config.yaml
d_model: 128
n_kv_head: 2
norm_eps: 1e-05
positions: "rope"
tie_embeddings: false
init: "uniform"
beta1: 0.95
lr_head: 0.0432
grad_clip: 1.0
schedule: "wsd"
seq_len: 512
doc_mask: true
train_tokens: 109900000
steps: 3354
Each number is 500 + 40 x the weight over its row's rms, rounded and kept within 0 to 999. Layers, rows and columns count from 0. Numbers have three digits each. The size before them is the row's rms in percent of the matrix's.

# up: layer 4 MLP up, 320x128, rms 0.323, rows 117-151, columns 0-127
# down: layer 4 MLP down (transposed), 320x128, rms 0.302, rows 117-151, columns 0-127
# gate: layer 4 MLP gate, 320x128, rms 0.313, rows 118-152, columns 0-127
up117 093:521461502526493484522516502507511535462532504509412499502492484460513448485544505460456521555451459525506531568517481512493464481494559492474507557442542468515497528567503442435532438550463462559473478498455478440499535514486497576498528472493534556478503413459540521397520439556442487487513500520595541487444576521505466609469571517533581461537503504462458516532565528503526520440557
down117 088:506493492507434555524426474448513430463557446542584441482552467576433501526519567529530494508621554455479510423524532495511505506496508487498488460557466514516460471491493541526558549498456513543527507482486515508509444498450537503538537518475549526527460502475506524392549514561486504504526426430452472557489447442558466494546435537559565523476498517531485559492535512533492521547511
gate118 131:474551508528512470510474559544469445486547480468542518473412545507501514474465461384483427602515457506478499487524524448546580555568488522568572540486511521508526478473526473516455577477433496463465541474510484509554463556603518466499500512570460506537471523525495463616460460469502439477457485539504476540487507477456522492529461487514506528495488490503478420558479492463487542551499
up118 114:552486472439507493492547453442537554444493573501411473463528475504561531512545577556560579468481502461554464495485464513452478494480491459414475447578532494501502559566465537510535437522521467497528456510539512532487526430463455564526519466506516522469511528490520545443542501529465509523568531446488536438513444489509474549520515487541524480527487471503495515440490488597538494379471
down118 104:492482473548490481520538517500487455523522514463538476498525473517470547478505442452452481502560505556454482398464574581500509498445543527550478540432575532502549471538547500518567585530483499541480418520526453479445480525516493489498476503465509497490468454482463531482517489552542506510471511494494502579474446515537453470543477573423483477512454620525476579460483466412483523577547
gate119 138:564557498498449555517476470501537536526464452453523431464508532526438522440514488536455474533513435473506483509541486522513535540501535469496522485472495495550490443454502459468506441494475486626549567446438508508490537540555447533509423527576505509402555572517520563479463481429478515479557427517547474493496495497418538502478469453481537513533535498509504502571516446457417512533510
up119 140:528513514519481561499512470494566565524499444442536465480517524501401467460521486561458470501506420469497527532552499504493459512526573479509503499508472496501480457484473485490436437468495517638532513440449540458470537533528429564492435529536504551483582571515540577504484470457467512476558442501558460501508516520418538479488515473492543528552528492480488496531551487437423547555486
down119 086:434425524548496473501554516486512588475461532450454491594460526501534518460520483551454505484539398454528513483482457468511495496533421470412505471510463551492529514585487525443518506511567480471490457521445513518457508544518520509469509506549471485552529487516433421501490480563571480494482445482509495553433479501480419518503485481491511505568535417524547420483544586542494485468488
gate120 098:520496520596586455481475489495524516413437468532468554527474506528547474508481504458447474474518465529536474532516506589511466419502503469493569451510491532456604503467558560596557536496473436545493473492551508490527444525505516429445550492532469465528439578474419495484475521439440483555500512472561527537530437496537435502520513480476520504477494548535477499550554514504512511484495
up120 102:397540466487547545489454447505453515597488486590466472510504531564544464518563537502487539480449544518514476502521486465539520470494462470487466475581521557462531474509526412536490500539491551462563526541478467535498498442505547487462500519497485528496442524569528555532433486472500478549494482461449502503458590533545500523412528498506463491521551512466472552462579423417548474498528
down120 099:541435534505525504522518474564499482455494470585507466525457475535534484545515513435489581475501517555497541523511547532519493528477490500513518562495516549560492522558518497496505410459448467535474496466496557577418412541478458564531452471527501458487506525481529520436540436449507508467408502504450555491490492488490471489506448562556523487530518484540635447530509465558457577507506
gate121 107:456480542495474497486526539542488426526538504539480500529464507532487486499567519490480562510553441540462503530522526485456458506486424513552463512506530491500523529479533537496456498450509450517507578427496517504554494504503558473521550470619543475415463541458492451456591499401463526523415506537520432499471488583482530471433540475484423486513446501412502444516515475551464457480523
up121 103:470467503483507522520509520496504446549564513507516486479424426463481536485466518564533571530564524570472518525521475429546520474534475532556467473525528478436484488509614510505482493445524494476507613489496500451580493470537555528537541474544512453470527540473451495481485526492450503436470528477460501446436465478438493478502552574416557528444464505415512521552454456552504495528456
down121 100:476521505550553535535506478497503556480506506455472532514485557527555462504458461503458570458438581527489559556474448543540471534461503460487476605492497506495501523566468527567446506599509463477489555522481540472434415481473482427496509460426497534503477498461443546536457504564447464432560518511539473452538505511541477519446503431486473549576534483532515473501479527525444507465565
gate122 099:436551494493495541539555524502468425486479441532474521508488523451483498567533440528520528437523541504389496496448419439529481535432512443497440466541481564528502467525566531540472560387437495520473517490465542567452531515478519509460487436508549494464471489471602491561487516481506480443560455535512530491450486485480482478538500495522535529545490489403515500441480476505477475530456
up122 099:536511506489495497519445551472537541489426487461551499469542507448507469539511560500528567525402494464437511544516489499489401496552471592479559489453577511525526493501474497512516571505503593471434511477549530500490517520440477506495544456472517437570515583525451484567445539464472541527499536538492553552469594512545536442453578483502480501439478527484481485548496517461515510526531
down122 098:542531466549507516545569484497463404469500554484444541538514418570523559442500458444496463423569533532519483491485457504507487524458458485520418508571529474520450512572523517495486416446501428468533524480499552544516506470532523480504487501497550574434523436472566501511482531420576489456546489418473511480473454474514446483527457516469513576523492454442498508498534521529490455497498
gate123 095:584509513469510454425576524513558454498568511502480507489476451525464539478482532431504457589540438506489510517459459511519514559517487552538602541549483477555412494513497572414460463448516506530503578519509554497492462523555506563518554520511515491478461495528539496551464532493462523442497466528497497414462532423449514498517483492483437541529467483460464531509533476577440451511517
up123 096:568576486506435482497513466486561550501503544520483504452502505509565493533531529522481454588521494530571563490538518584545470511516451477480459466547522578533460501460570550492514414526482547481495491522529476495437551479434512577469528473496563498458478497518486540445467480471511501534549441489458495518450489496433559434518545564533524508529471432509448532436548552566480541487436
down123 101:478446483532579526489546540466520502493485502509528511558519466557498482493449469509558537429518568495397443526533491509555489509503518526459547577545517488505534456434447503476519586458467442476492471469549544484538510530510539476495488473509421547410494594458534499523541461530412524462470437531538511470495505478495520571490430492508519453428511519479553517482524461425499455425507
gate124 095:435541497465536498491521515556437496524496604517483532512519515492417477524439506514551449500482439458515493489516529539538556562567488489594476537540488426447466488520510466532492412570494539539516506505511558545511551468504446457478546514508520574488486456489439486533449578491533482554514412430450501444552519532516478452498431501560480508475504434480491526552539471547524489551487
up124 100:536532475536432584516614514423507469526556427482500483516494518455536527449544547536480501568486470507449536506503404402558514453435530444464473479509548567480478509516468452458556527451452475504506492490542471506483543480523543529502466428522420470540496522487571490543492502489536556456547500608549501517502539487494597481533474504445507510498530533507519490471493490456483501501472
down124 106:540567504537523506487506443553420471498402549449497529449496461472522540565478516456486499422401487524468496520513492484465496509537510513475504518496524461505510439468486551471461545474529512497497431510552490477449503486512489543498464591488580443467522507435542502496527551440464349462419530483533534484562487500441532520510505494516524493456461427510480517523514578550459542510503
gate125 105:489525588429505515530437527515425543514554528499540540496477465476508479449577412462490524538519502528562598500529457461527546551540431526540495450440517542529474448455515484475456543420540516474475543548480471443468502553559516557461529470456438485551488535548478538541491538527474509449424499533475541532521575465475483521524498495521484564453512447529517448532480525478493528544440
up125 096:494418422484565506466467482445553477569491491543539506535530443553449510504488561537523449457519508429483425510475523539483427423471542551441520501522517510463540530553474549527521448566442492472528464469508543500513540457449446468523459547541535488403529446499490508493514508534528430536555519447522482508490404496466505445409498468491487471530478535448518538421510494528491531486521
down125 100:521530609504486522530470465490442549482573539448498456405547495488451517505546460525482583512508485534523563472469419504507540550420512488532456459448507511478494502483487511510500569486510480527424514499515459433380446510548521548548518396435475530531511531503485542463465524539499513460454536484486560514585553506522483528564525516466535505512449509544532500475434464497524513515486
gate126 100:537506456561440481523481550482530466493484508429464543508563436455482440524537513506522511495494496543550425570416567466515436526503498515508537539517540494486561501464517467511497541486473483519484554492471486472436462517525438459466536489513503544479455542559484549499478510443495376516399488449446458531547440448486387497500448529523495498451487564553458554472497494500551534501502
up126 092:492519447497519503485525392556454511474437525509519476520475444472509500510494520533570521501445508478565452496438507483515461540504405476487506539639544490472567480540429474498506505441564510520509534505552546503411519496485531424485459475514478539508501538499499459488442486558481404478565500488555494486468513472487470483514575549449459527502564569447496472532522465522494524442442
down126 093:488433557588525524506488537519504522493453460469480505503449527536499519533481503552541572499465549502479467532456494481550548477544491585489521382443447470460545579467533517533421588472484518485468528453480574499441498540480543491470514529452536457488564505521502460494555563501458499522493517550498506502592539493517530498551447423524532588496486503500531490508574480530545470473559
gate127 103:620495398523425421413509527466479513557500535497448515447480516495519456440529520592433469511573503449512533457530534511562453477521479523522512539501502443542501528505533463530520520463537466507506515501464485516481497478511551501514508476517525514435554456451509465472487566451552465522518558535523557557501482531533498486456528545435478475525479523549535457537455483475520626553479
up127 101:567468405517491547505409475527536485502493514474500556520490515472511513498471548564444439487499457484535577485523494521594478559489489514461570520569432468430490518514527441477556578377499548464605480489524494531483484487527543491527527555487479516521529459550442507552498560499526515479543528480508527481524490551524555479480496547431504471474491455540543442483506468519514588508486
down127 100:495474540572526442503546469455569468508540480562469568473495470458494521536526417434564508540506536533508560504520522510502504491480466514555508486449584512472548493571495502440495560570537463477490459546470535480454478454523489512482458499472446443522538429475571497418523524464468490580456567502415500539489527480507494427474415550522518539461470470455439459451513503475487445509478
gate128 101:560453402488465525558553396515513452547522528465461514523520485517413518497525520442515433411532505520452526494508553567468463468477505471543468479424422422566508449460542493506519474520472500528522491478486507484521540501469503520500440554542553478510529481560512509491486399521434486432475508467468530508545543455470498529443539515479550547553407501450502539461491530516463508490520
up128 096:557454479480471469408507554566528497489481475588453469563514480430563509464477492528509516521480487431504461518542478540497487535570484512531542515472519499464495493474521566501476468537510446585524539421536472420603467448527507515489514423476564541496487403490464450539551422521537462448532502511566464472545492492513573555536504518500541483463513515484438523480533493566490513510504
down128 106:537535454488530495491518452470432482476511504506476477543489480439483543563486456536473491501496549496536541543519483560595572461478488514557494504488540503561484554520463478510493504474469483533567544538522568450450576494449541520475611545466424442450488560497559516427584508502538504528498471469478545543526549530465479502467549492493497526495464423503387511501432508479544563475524
gate129 103:519490534486469513525510540537526577528504516554537484528544544499430561491434548551505474517521527619505522464482439485496445537499543635472491546546531529536464511477442537547490492515539585513452499488517526467449470546562540544523479519480553460520437493534505450492445464520492442441445510599520496481488487566521529494472535542444506495506496476462504463500612480453495478474519
up129 102:578461496531466551490530553549484538545566504497555457543524504497534561476416610556558511516478525512511520416491469478443480469464517552452541545479520556561511474509509547502546460557503522524463463531485503518502481507490503466554470556491552494492489492500463502443428460579487494523426574517486473420527460520503503506394482491495574521496502492479473487399547497483491421534515
down129 092:487489571522494495464466497475553630516460510481503544533472542466495441510434577547532522548420524491526529512513507492482399586472543529484528521499481436559450495468430482484488462517498524491465447478506513469497491491475545503499580490463504408519477439520442504482547496476478529531460512478484554425511529573462448467500543458483463520485463483499495565513564546424529408516467
gate130 102:518532458431527494469450471481431463548581514506480556485463523565517570414536504523534579547538531509513537471487507447519521488501462567554465419517370514523454511542548514480515474523530500447558476544559496530531510545434553475592504480466488527488542521505474537505524513487500445525451523487462455433552493543508536454501566490470416502531522518528495485518539495496441501511575
up130 096:439502515490529444500550571557522533504501497512426476452534497467538415569427492406492477454463490472528476507515542516368550509518519430476523493533520546509555411518508484426483533546496499566466512471427543481457512470529471520462516480506529494502457521523477455511495473504515560484474440534443520540486508496494517444475410566534496461510558540466543496506437453448494438448495
down130 099:515482545488381423494444526499475560509486500455545531559477541532473497477501484532494520521540512454515522489452518446489509495495587545487502512446559480510511520484573431486515471549448474499526502551496513432515507502497479576571481497535451505513435540504461494536484477500524473478441507456538539498531557484486470539512493394460472488468435359448435554540439533433460479520481
gate131 100:501519505524522469567464441447540419521413488558533493503572481474453513473540530535555516529519453495488506523471458426500447456521445517479564513474518523466496485559570430548575484457490555526507473446532475530528542562493455470478531482535540510522504507497565476483489530491468425510571515499590572556488496496554534516520515526569550574429535460471500530525485505452537564547447
up131 099:524480399509465505414472464535461484461488533560538523561516477552489531531436463535547561494563500534581508466455492455569467498456506522530467471492485495513524479476400433524442436489545468548500532456533531510493474479482485453534488447489470510479500443487466474546599524430506526512540509496543441459532490495518428443515493470524474427511418478460480558520494465456499492594532
down131 094:479545475553469587478493390470520438449444483520564429517487531502519510505550565533515471479475417493420501574487494526521504505444539524533552483501484487566464505473584463463525484418564516463476478474459461505554584478530524534511447517452520467514496521545537482464482568527537500514450553453515555542487512513508517503500522530466518484459552528536509409463514561466445495425460
gate132 101:554545459427485506446552549516496525546488490489469532423481507546542523494526496481560515518536492562574520485464534561470500491471503499523504528549465495533601500467491475545512494540473559480518510514475568499534516500479502562461587500524509473456523502480520533489573544493506512553505614525447555508474552512575461524509546564511501553451495476592537531516525606511500496432402
up132 098:475427529529489428425489498519453484521487532525550477455508530507493473491537440490413474407492513482456501505510453518570508522466510493533469502456535550447445487456399509453487482493510460433536508470579453474491458518504541425493463511484468534488501464567437489540480457513493474430505509541458400503511447469555478481504444471509486478551467494441420492469490409500555494557574
down132 111:465462497403500518543519515461502520509436508459496523573444448456541460478508546466530494480461509536483449409553490490511480543507506521498492474453449592526490536548452524508453442485561510477552476564469466533485582501501487574478491497551514520541526467539453488479410548565564471497525497509562486419474482477470445488452455480452502513476477415480477515507604505516501456588497
gate133 116:469524534481549574479412538486412459543474469570498476559470507507500468499514462403485505542525471514522447477504459494477541494482518505503494489436521484543507476443493519474463541503504504489491511463470464464519490595510573532488533476543528546603436545488522522551489545410506465427490515558561459561501496484482502453452474497511472553433529454596467452547448483445523553529449
up133 096:520494521486523487486552490444505513528453534479483540478522453463450462520485597583508537506528511455520478536438488485539472459450534489400478468477518521411489518573490469501517530532530470566491503506551491539506481497450450557547522517499611563456528480439535511523544529526522442467533486405510473591479431516553507430458505495488551511580489444481513530497500473581528461482446
down133 096:556460506505469493466497462534456487504553425481552490455517497503563473476571402393559525475491467540463480488558481527530505477432569492508487466489531473512549545479501545521588463486506517491531441483463453467476516521484428519504506473472434484550485485467478551470572503555540522520483429496533577486514477454493506468507528571426458440479491560548520500412487444427561484489478
gate134 102:524535563519399565448474450541482522474533468535604458480481473462469486523556486479530493521452541502514529543523462516573527501478490570501485511497537535555563490458524459559528473510466527423486584527485473519431497534553522468448470523560570478525500484464466481430443448484531477459502476504454554544496528526506487546546514512555561494423484485527493528482552372509506531457496
up134 099:502472446541515498497467560537507489511460529590479523526484504550546590523542507423435559525511523480452407496505513550475576509489529482491538575562456489485501514459467450559480522487537498482475476459450514520487438508578469487453377553434435490470486533475494516539515566470444459488438486513513467478469494556456499459495500443567491429541515473568498454489562496501457480499486
down134 099:524497501504513477557515476540441553536521500468423493486510547498461378513447474590569471533446439520487499515564481545504463419559433483460551467456579460512491450486486488445484472523544441496479509550464447500527535496502410528557539549516521414450539437494563451553454488478485492470539542482523468524522478475480474457432481489524526551487522500492517451404500502475499507521499
gate135 107:475524536456513523517504542535483489549536517455431504458488567484544589515585550453468544504471440551514495475456490522446492508444540476461425513437524547434539481489511541532565447478561558442516502496514541477499554503472529543459478494488497487521499556479492483509546461529479461455512440487488553434450528468565464560617505527433602513423482480459492489479552511484484491549500
up135 109:517568529484457498481510468497458493499511546501478449487515538550474572493590536544471505518463492561451550514560462514485483503457522419440442526477503518436505521500443487564540550499545562467507443511505564486555471486484476489415554491475506491509555465488505490535515448579474501465559497492503514522500487516637426503532540579505602527461504461451514539549561451511475542539512
down135 097:480401494473520420488491516544533459492510470470539534469463469422522510446547582477543544477510616516546551429472551564549534528539461520492422489504542515537498423500544484464489498474524540509479525512435522524448506460570538496542523493538512503411467492521469517397486571502538487510495519523488550510510490414450558523497491549529498500429438447545481519542467524476506492479502
gate136 102:542555443477478518521439487516524526475499496450529547462547548472464536452516534436478505463564503469496466495434544570455556479518464485471588485443439507535456500528484533490502501442536494471529526507504548524460540502539538552511540485481500548550480522480515476373533397520565496502545520493529549531480518487476421584500522482411499519512457498542453512596441519552454532522541
up136 103:488484484464487449496470547441542426511517527490547578505507573450514475553508517433409517502585493479477536490503485524538575465547451480562539419416471439564536391428510526484449526458489520480517467533457470519531503505511541560460471475491459478476481546501488498487542508485520503530467495472522510539504532486504413573488452446438524451487489505522526521584471442487480440512556
down136 101:507522572485507470510539488539480518467625523496459532458402466493481540452505471485482477505504539515479519536451490526387537434523494540475495470514505515537474544530472473512474559549492485507462518479460508492443549483507453564432475525466508433457390507476523505425506547525477521510496459527500593543562428504590499519500523435550470485481477506465418551501485464520487506416514
gate137 097:539504489554472530497493513460516522570536531523542543543455605527570492486528507499544489556616511524497488481521488529434533491529516463449516549525510495488497531490458496456454511523484503466446554494514503562494543417479570545474524422528431469450465471405495453530532542472459488485491533556448455514484444461525534547467592466559538587495458572482495522473503531441471480506529
up137 094:441525531441563448470541528533486586407481466482515451501496437493466507501502533536474517462443487495501533510529532517503400588445500562513528511497487467527488511515518503532572458533493478558520473474488467471494474539532429411517507567438556511497506477506459536531483508514521543498545401469471487428513547549539494445492454568406495462486503398476500527535451444503530513478522
down137 095:470536536536530555565523515522540485535502513507552508431497456559529510561498551523556528500574493492612444524518493487453523476502506511546546468494540508449491494508506537576491521470505468507479523468505504512414494495453433545558497404472543568426507520464503463517506446546437474492474523483484477509495496428480535594516508442473603560436442557535485522449495520515421534490516
gate138 086:493499507465443503522534491509497458492441451502464482531554530494527542471534478502475470492473524508574491468508536434516516473532483473495493602446464413472504553497525415445533541425540453492516479538489517500564465439564527572502493453516466535515589485478501452405553578472424546490578447499488490420477532443548490536489578504459495479551501433529468518514448531539489488499507
up138 088:511590493452484507509510530480456564527447432553503462485439561505520562528566495472496542480430507446516565451482466521472557473507477471463526524526501429530483551484475474418548488432529513537452487500509484495567490423570545559437447430513482520577523528513476487475524486464477513463515463510465508431462584445498488516468482531406450545547457468433491504447505480527496457514466
down138 091:495496452501507474495551508485495499483450588526488513448472437501518496467458533478473489484546529456504521563507465501509470582508506459526502439468506592543561550514482457612483476512505494509586511514498529509452496551491500534436494500528499415523438566521430599532517510508495470481515619494522511550517426513501589400499511452554478425448525497497526461517511542485491473527492
gate139 098:511455493479486487474552501446464482548469550514497477469467490451489550518439487544479504466483404468477455582509449526477554487505504499532505435444584489435473543433457464508522461567472539505483541546526479437523509518438457515495517507519400506505473567526440517512461549503509508541568505467556479515442583440562471495540516553419481458458519523492508446459516506604546536498467
up139 103:464446530502418510477504500446580544467512515487536520509542488447432492471550489502513472530479574516605492535447518535502540516494474510501531481498539483494489462581497509517472483458530439432496504496492471508508517478509527500543495473521545477480479476476518367563458551543450447486458477479447424404500518564442505553529459564503464513482476580469536529444484544440453579472545
down139 106:458478451605505518511544452526563492522458506581434517451505541503428465537462550501504510507481484488480484528447549510510514523399496499489492436465502522441556414496515484459424522463503424498542473537580434595454507488465491499552501418524521460514530479525509530465521505418533476557448530515450519494438486523469490508455528449461523495504505503416457459478472487567468483498451
gate140 098:529448545526440521504467489439428535576538456465530481551442567489503506483552500479506451468466514475469477562516441465522560494515470506474521499493421489521541485558465517447496514506475500506514453484506541510437450502550421439442435516512520538519494542479433488447514546500527479487598448523533471441538486480465477419442487530475568487466501436540415442489502499392493509448481
up140 094:512499534479450500497424427478456458471533519540473459459503539521505470519593463469449458521499483524519552581466491524560527491470461556485521567497559537458476469480445553538487498343568518493423453518512522565480502518505542433490470541475453548453473500519443443477545554426559487454531533516508492523496499555486534462488538508454530521514411507445499515486515433495487484502514
down140 096:516465502500488464525530545511555590490490501469561436512483510440533499503493492515501567538550546523473431537559508548477525454555500476564482430459539506520541499504536452465526539499504539519498477499515452480503446448504481582494594468477492424423473436472485518529507512463506478479515436469543577478526432454552490467461436485482415438439437506560515404495491510528462536559521
gate141 097:503496450515554467553474511431515445550518516500516480439505458548528521508582515497401495404504543443507436517547463468489514434563602439517490532504477503470527484493537503536490561490551488469463470548518512492478509487495419466556492495511513523522529486513512512446499533474451523529462459506458504572467494581495568508465569520500458547478556579434533497471501589459503448418522
up141 094:516516400468486531495501501498521510498465509466454527592490451507529485420549467572518495467498500511430472480544473516427441445510536567453507517424474458428482515571424481516504527514527494564499519489572647563575521596534482546438483492542483479497494503504517494565510449520487519485539550528505430460470535516499460449504494480482487494472456470510496534480534525461499511559481
down141 096:505472535529566498539571453449465468524503582480562515502544497529501571470560503477468481448506423485510518458482516519522522502439582494515510466484516473448520474426478563549416493517453464460408478521444510544467439506448421466581517522548454563464489540497517535509494512508470509477462528462487452478510475513506560563508542582507481470507512526468497579451439457513522492487404
gate142 105:422535464548506476519465558531437507514475498481538542530461520455497515472516499440481492591494457507544520468504478507555514530480487457550513525491521509532479490436560450514463450511577532499436523498458461447527415533522517467504483542460470516517474553534515492580406454487507526513464513521556493431492567504573518519469564442550478531489598570466521444605539483455448546495502
up142 110:507465483525450504480519535546536591495489527525427552431512474522463458523561478509517531413473530523527586489493557477426482490521479448453472439419480505468500460486449487502515529562476458547531445535524493498440553402491423551525541521450510471432466425484515532381512447549534476562468495521498515495474496493520468490504526520505478461465479571502545521484514533426525544492526
down142 099:535518507515553471482493517460509463520523464496485403519563499558550473524495539508495527463436477453508458460507445473522506501430522504563539512541599465532505495607547544558647479479504481414494464556506419455501506547521472466454464539496525487515502551439526488560494469542502518463522549465529505518518458489554527471535518548495535526508487482503573554424578495522497485530483
gate143 086:530490533477472545602528565474460541576488532478497435470481565516500513491489444488539561536486487470504495496494438526437492537462556448551477534431537436475521511544511544516504500519563488438513555503512507471561446542471578503488531475483501523507596498490514436424484508496494488431454514555496444449525519559576431483486523470487480439532449405483441427484503538523511493491547
up143 088:445467472479483501503585545490513545424508529520540371526487496516527568571525441481529504474525530435496510567463517511476450481514525462596513496459511442595531545504550524499556556455557572474512532465506562454533476512491509489531500539523495478525550483458458489472474528438469520432498471553492503433507460464522478488467433552491562533456514496526494450539430521491468551500575
down143 088:566500494490445503461459469507524391537447492512505453549556530512437558501534515514433525475434522583484550503479498538555546581473480504483542492585464558480476503571491477441479523477479517492505478544526486458521497462503435535477485490486491509476503499580465479551575451515489535623555444473546469507403511547515532525522531539490518502502582515463549518516544465511538466501445
gate144 098:535387584527439534495499422513561533478496470476434552561461484576486524403515496465518469489537485509555502480489492404462473465519519534542487444473426473500493551476520548467513440558490423580538456541489510490509518558559539532506482459518532539510475511494498549523469453402520519516424485508510449526485510481462485539506562453461456453551450517519533535487516509515510536533537
up144 102:450455447518465514495476514525514488554508519517484469461486431561482452456468460438583551505507535600579474414506568465449510503497452562443541532537512496485554535511538516541531442473526468526499557510495485508522535495533591528489612415501539438497482549448510593453487464458506559498486498540452506494478527465533523526477552483485556450531452456508476508498520471460560512515510
down144 108:512512482517448512513561527521491591561478516481507516482520568450500482501447562465506505441472507484592484517488423419488473572539469532520493508594494487495499517467457438558452560552516446484517470497516445487455508446486470507494451503498501546514488518514569442513517431595423481492496573460502513505549476557587451462480519471555490538454503474523499495490477561544461572476576
gate145 104:523436587507413577542509535474511556546500564471553504480484505526533520539470510532540462501472492515523532470463506510469590598418469496514431496491468506568565486415589512523503469461444561486529491458503453443481439485509500516539510584485507497528529488445488489511476530448469488503472466457482510587534522468440488509494514429506501485479492508531463505485562474526529568501394
up145 102:492501502570460550483526427456462512508501507483457454426559474494493475542487500426464497487535451447478549522499548493495477555525469440465564395558488392482497504586496558529450460554429485525513457546422471475480527497504497558448448450488526526525481481482549511527506472496489542517504471560467433481487532422502525499518518526452468582574530543453448451504519505500459505480440
down145 099:486486492516524445501466600522493507508508482441467545464366477510498499435516507586484458455482528448528550526537485508513507517512507494552374557481472494571492523505586517516553501454533539484486463527549508518525506516469531498548494496492511491493527454475424556420605508519539464433542532473574536549546520523502464539454456530528521448520464421439535486512471461489485489514494
gate146 100:575563565482418543500436457531500509513479504440485503527514525409526504442510466456508426508549494551562547454460432462548536493520466564469478479491513513487444483509467552546488404443496531474471429550566483515522525437494491504455547484450610530526456454475538522493485579553524530524542505463549521482477537495480536497517559513511519551448507469515490478471547547540465499571489
up146 100:473551476492541531515552586501484513475524577491517531532505467438504496409607437483511443540589426493509499476495499409551522497512489500479492449467512466554491437501432549523486528470521495480588466498485495445445494493433598543503488484491547426542535473529551500489517505559505538484535495509475489583497468436511477492482524553490533574460489503514475520488426525533560496517435
down146 102:472478527477458555559508489481493474542463544531490503562541584448527530551498443477510525507478530467501525542519511501503535475506461473467476517438427536443486547483497471532544514453532532531451561506493421618546466518555505491509493597587531473492556527482500538447461466446583430426478404514466448506477495508504460544502541491532556502548504487444488489537521433452497518562487
gate147 101:438573498534519486476540500546534469450514500438529501521505485468569552566526543501563509445501501502476505485470544543518549503480564436454526504454512471459551477588479433440540531503482520466472456542529514516494499437529465606400550387432468482462526480507510531567500522520414441520497475491479583568472446510487508494509485543541484482505514524411517479508525506479470534506499
up147 102:539518495445499591570468471454502443476595498467503490439464521500495541498467495487479511438476492496545493507440497492474501421497460503478516459438479488508449417496456495512512458504432492572481493450520511532482472505506489590444516490519494407474510498512512520517466448496519416436481518567419567480517489524514438435507460473499498560517441536478474417463454421544409523468525
down147 105:531596434534526546508487540422503494386495443483564534530503459463563486446505469497507524503441535447442420528566497549490491447511502494497466500597483518471495497476600566510479607513521467498415515457489521544495495522487495439521514435538582456468485447540521555500484560468514456554515441511515482517545474485493496497542522452514489509463469482530555497503550494465507526478473
gate148 101:521462506474499560505482497523454509424501499481489615572480465546460487536500529480479451464468524449519482538440520487497512478531505504525525501588504465520516549539480564513522518566474537495486589569559504499472455544517479484625588483494544558460527545507473530461474486476500470491535433528516417541502604448520516485527548495527428506476456535482476501506484463545548584468539
up148 097:537504443418503548492485524468499516516454497533534482508533502550474445466469548485484507530514552604482478531434574531527469579573476521516472524580447450468496493471497476523544519428502441433503585503538456502501511502471517566459532467548533510526483491485483496529539494568489498563500499462564577553448590477437515545499468509423461527526412495486503537531536581458520493488516
down148 101:529512422515477410527543528513544482520474531537510407482461507497508521467457528486528523579485539519482464457459536498454424501498444426493434511473498518474507491460551550510424504505536495472469391441509459483479485534475452446455528509460458429471486504594562471510517491413560512444495483555547566528517504520433473495437484463504483570459572484524496487489519505483425467517537
gate149 098:438496423441469525466476467488534461510522560515459526459493483522520492513562493507485452500506541479564511474535541472550544444544500528524529432581447480468520527518447465565552483503474586527435613556466482587513513463508476492447427566559561487478480478584461551543489513474504444479467440562526499569563493488495495501506488499452425482469500450507522511523482526473504504429488
up149 102:453502498457532505446492434522493545541516586530513555503375462475487444533489496526469453488467545447504550523507491502553468492514432502508484507560530505508468541524471445493555529477493530501445575577557500507432467528474539439550476521533493534497518447543507471512507534449430489482456419489491588491487550487491469558424517427579480547545484466469535456561511523543512493464434
down149 106:533497456567554497493462546455499477457440481450526460503519631488558503462420491569530460507478514501496470484505499537383508482578550508485490515451491494535601505415489526493488509526549461541476514451453519485480553461477522522468489500490504487511481477515548504431445532530499514500501550449492461477484515553465511449534477474452439541460569509495477512443514512535466442580607
gate150 105:546458524509529470448476509504389438472532466525509493458510503554459551523486490465531542508507463511440462464415443532479503497459502508595491461426442510456519519516551522468548457448531531395420544451552484506553457459460471422499539496499525541464561591534465481556492472513452531488532543508511510552560518442542465527532517463522531500474507505540531529435471491509505535463562
up150 097:494501594489521554447523457436486422456562501493474518559495503543498575477484400524488524514525480560459500514443507483458534496525567420544461476468462494475478464561489476535524428550533510501571557468466540529490495567468516487418563482467518555506607502553436522507500436493527489514525553543442468562439512482497499481519536484520504490544577482584518489514481533516489520489475
down150 098:528458493569491501412555490487472475495471480473548455513486464496494457487488515526525492540470475474464523403509463471437499547536490526439563544560509424543533517453519484389557463524557566578513472505546483527474409476511419491525458539526552482538427507517494525522507462479511480525502429505507479473595493478518489470502508449497531517469470534431561457532413568518529485447489
gate151 105:452518484509495412543504563434458546531482451532534410573512525501554561479448508492481527477529503531481511507510494462483528414432475537486463552513492463499510526455531501558493530484552535472533502546516463481525512525466511532453506525485460438535477585410512478395516486459536577461400459530503597547431498479487498521434517467496521499513512469512503441564529485481541482558461
up151 100:446565444530549535442529489492530485505494516481458549474510495479503519521565530489463479529503515565526528504501484480570505515462484426448501513522508512549576475489477485447533554452499546452420527426489555542482499522531558453530477554526443498604489484473539501579552553514486476489474564478456494495525445499591431493467503475456526485481506410441430472526514526447495568595498
down151 102:580517493433462565482459499452486506536556471499448497454460504512557491512460468460428545537498649534461526497505507547501536531594502500476512521473474576514499480449468517596533489519490573522482536507473509508446525454520474483491491470509522552509482474542481496484382470560492460432517497478539467494517531476481468564525529559510472451414486468476483531508479515460456519401526
gate152 102:485489471514485462506442531496565485487484494413506551469490508437470494556473472549538448500535508400460512414438556520583558491507489505517525514582547506561550456516441476481459504553468469575482559459508471518507453538527506531495518548509519519398498505493488487498504541488455479499410501485542477552541485437573495437547501505500461477525493499514453436396546504514434454474511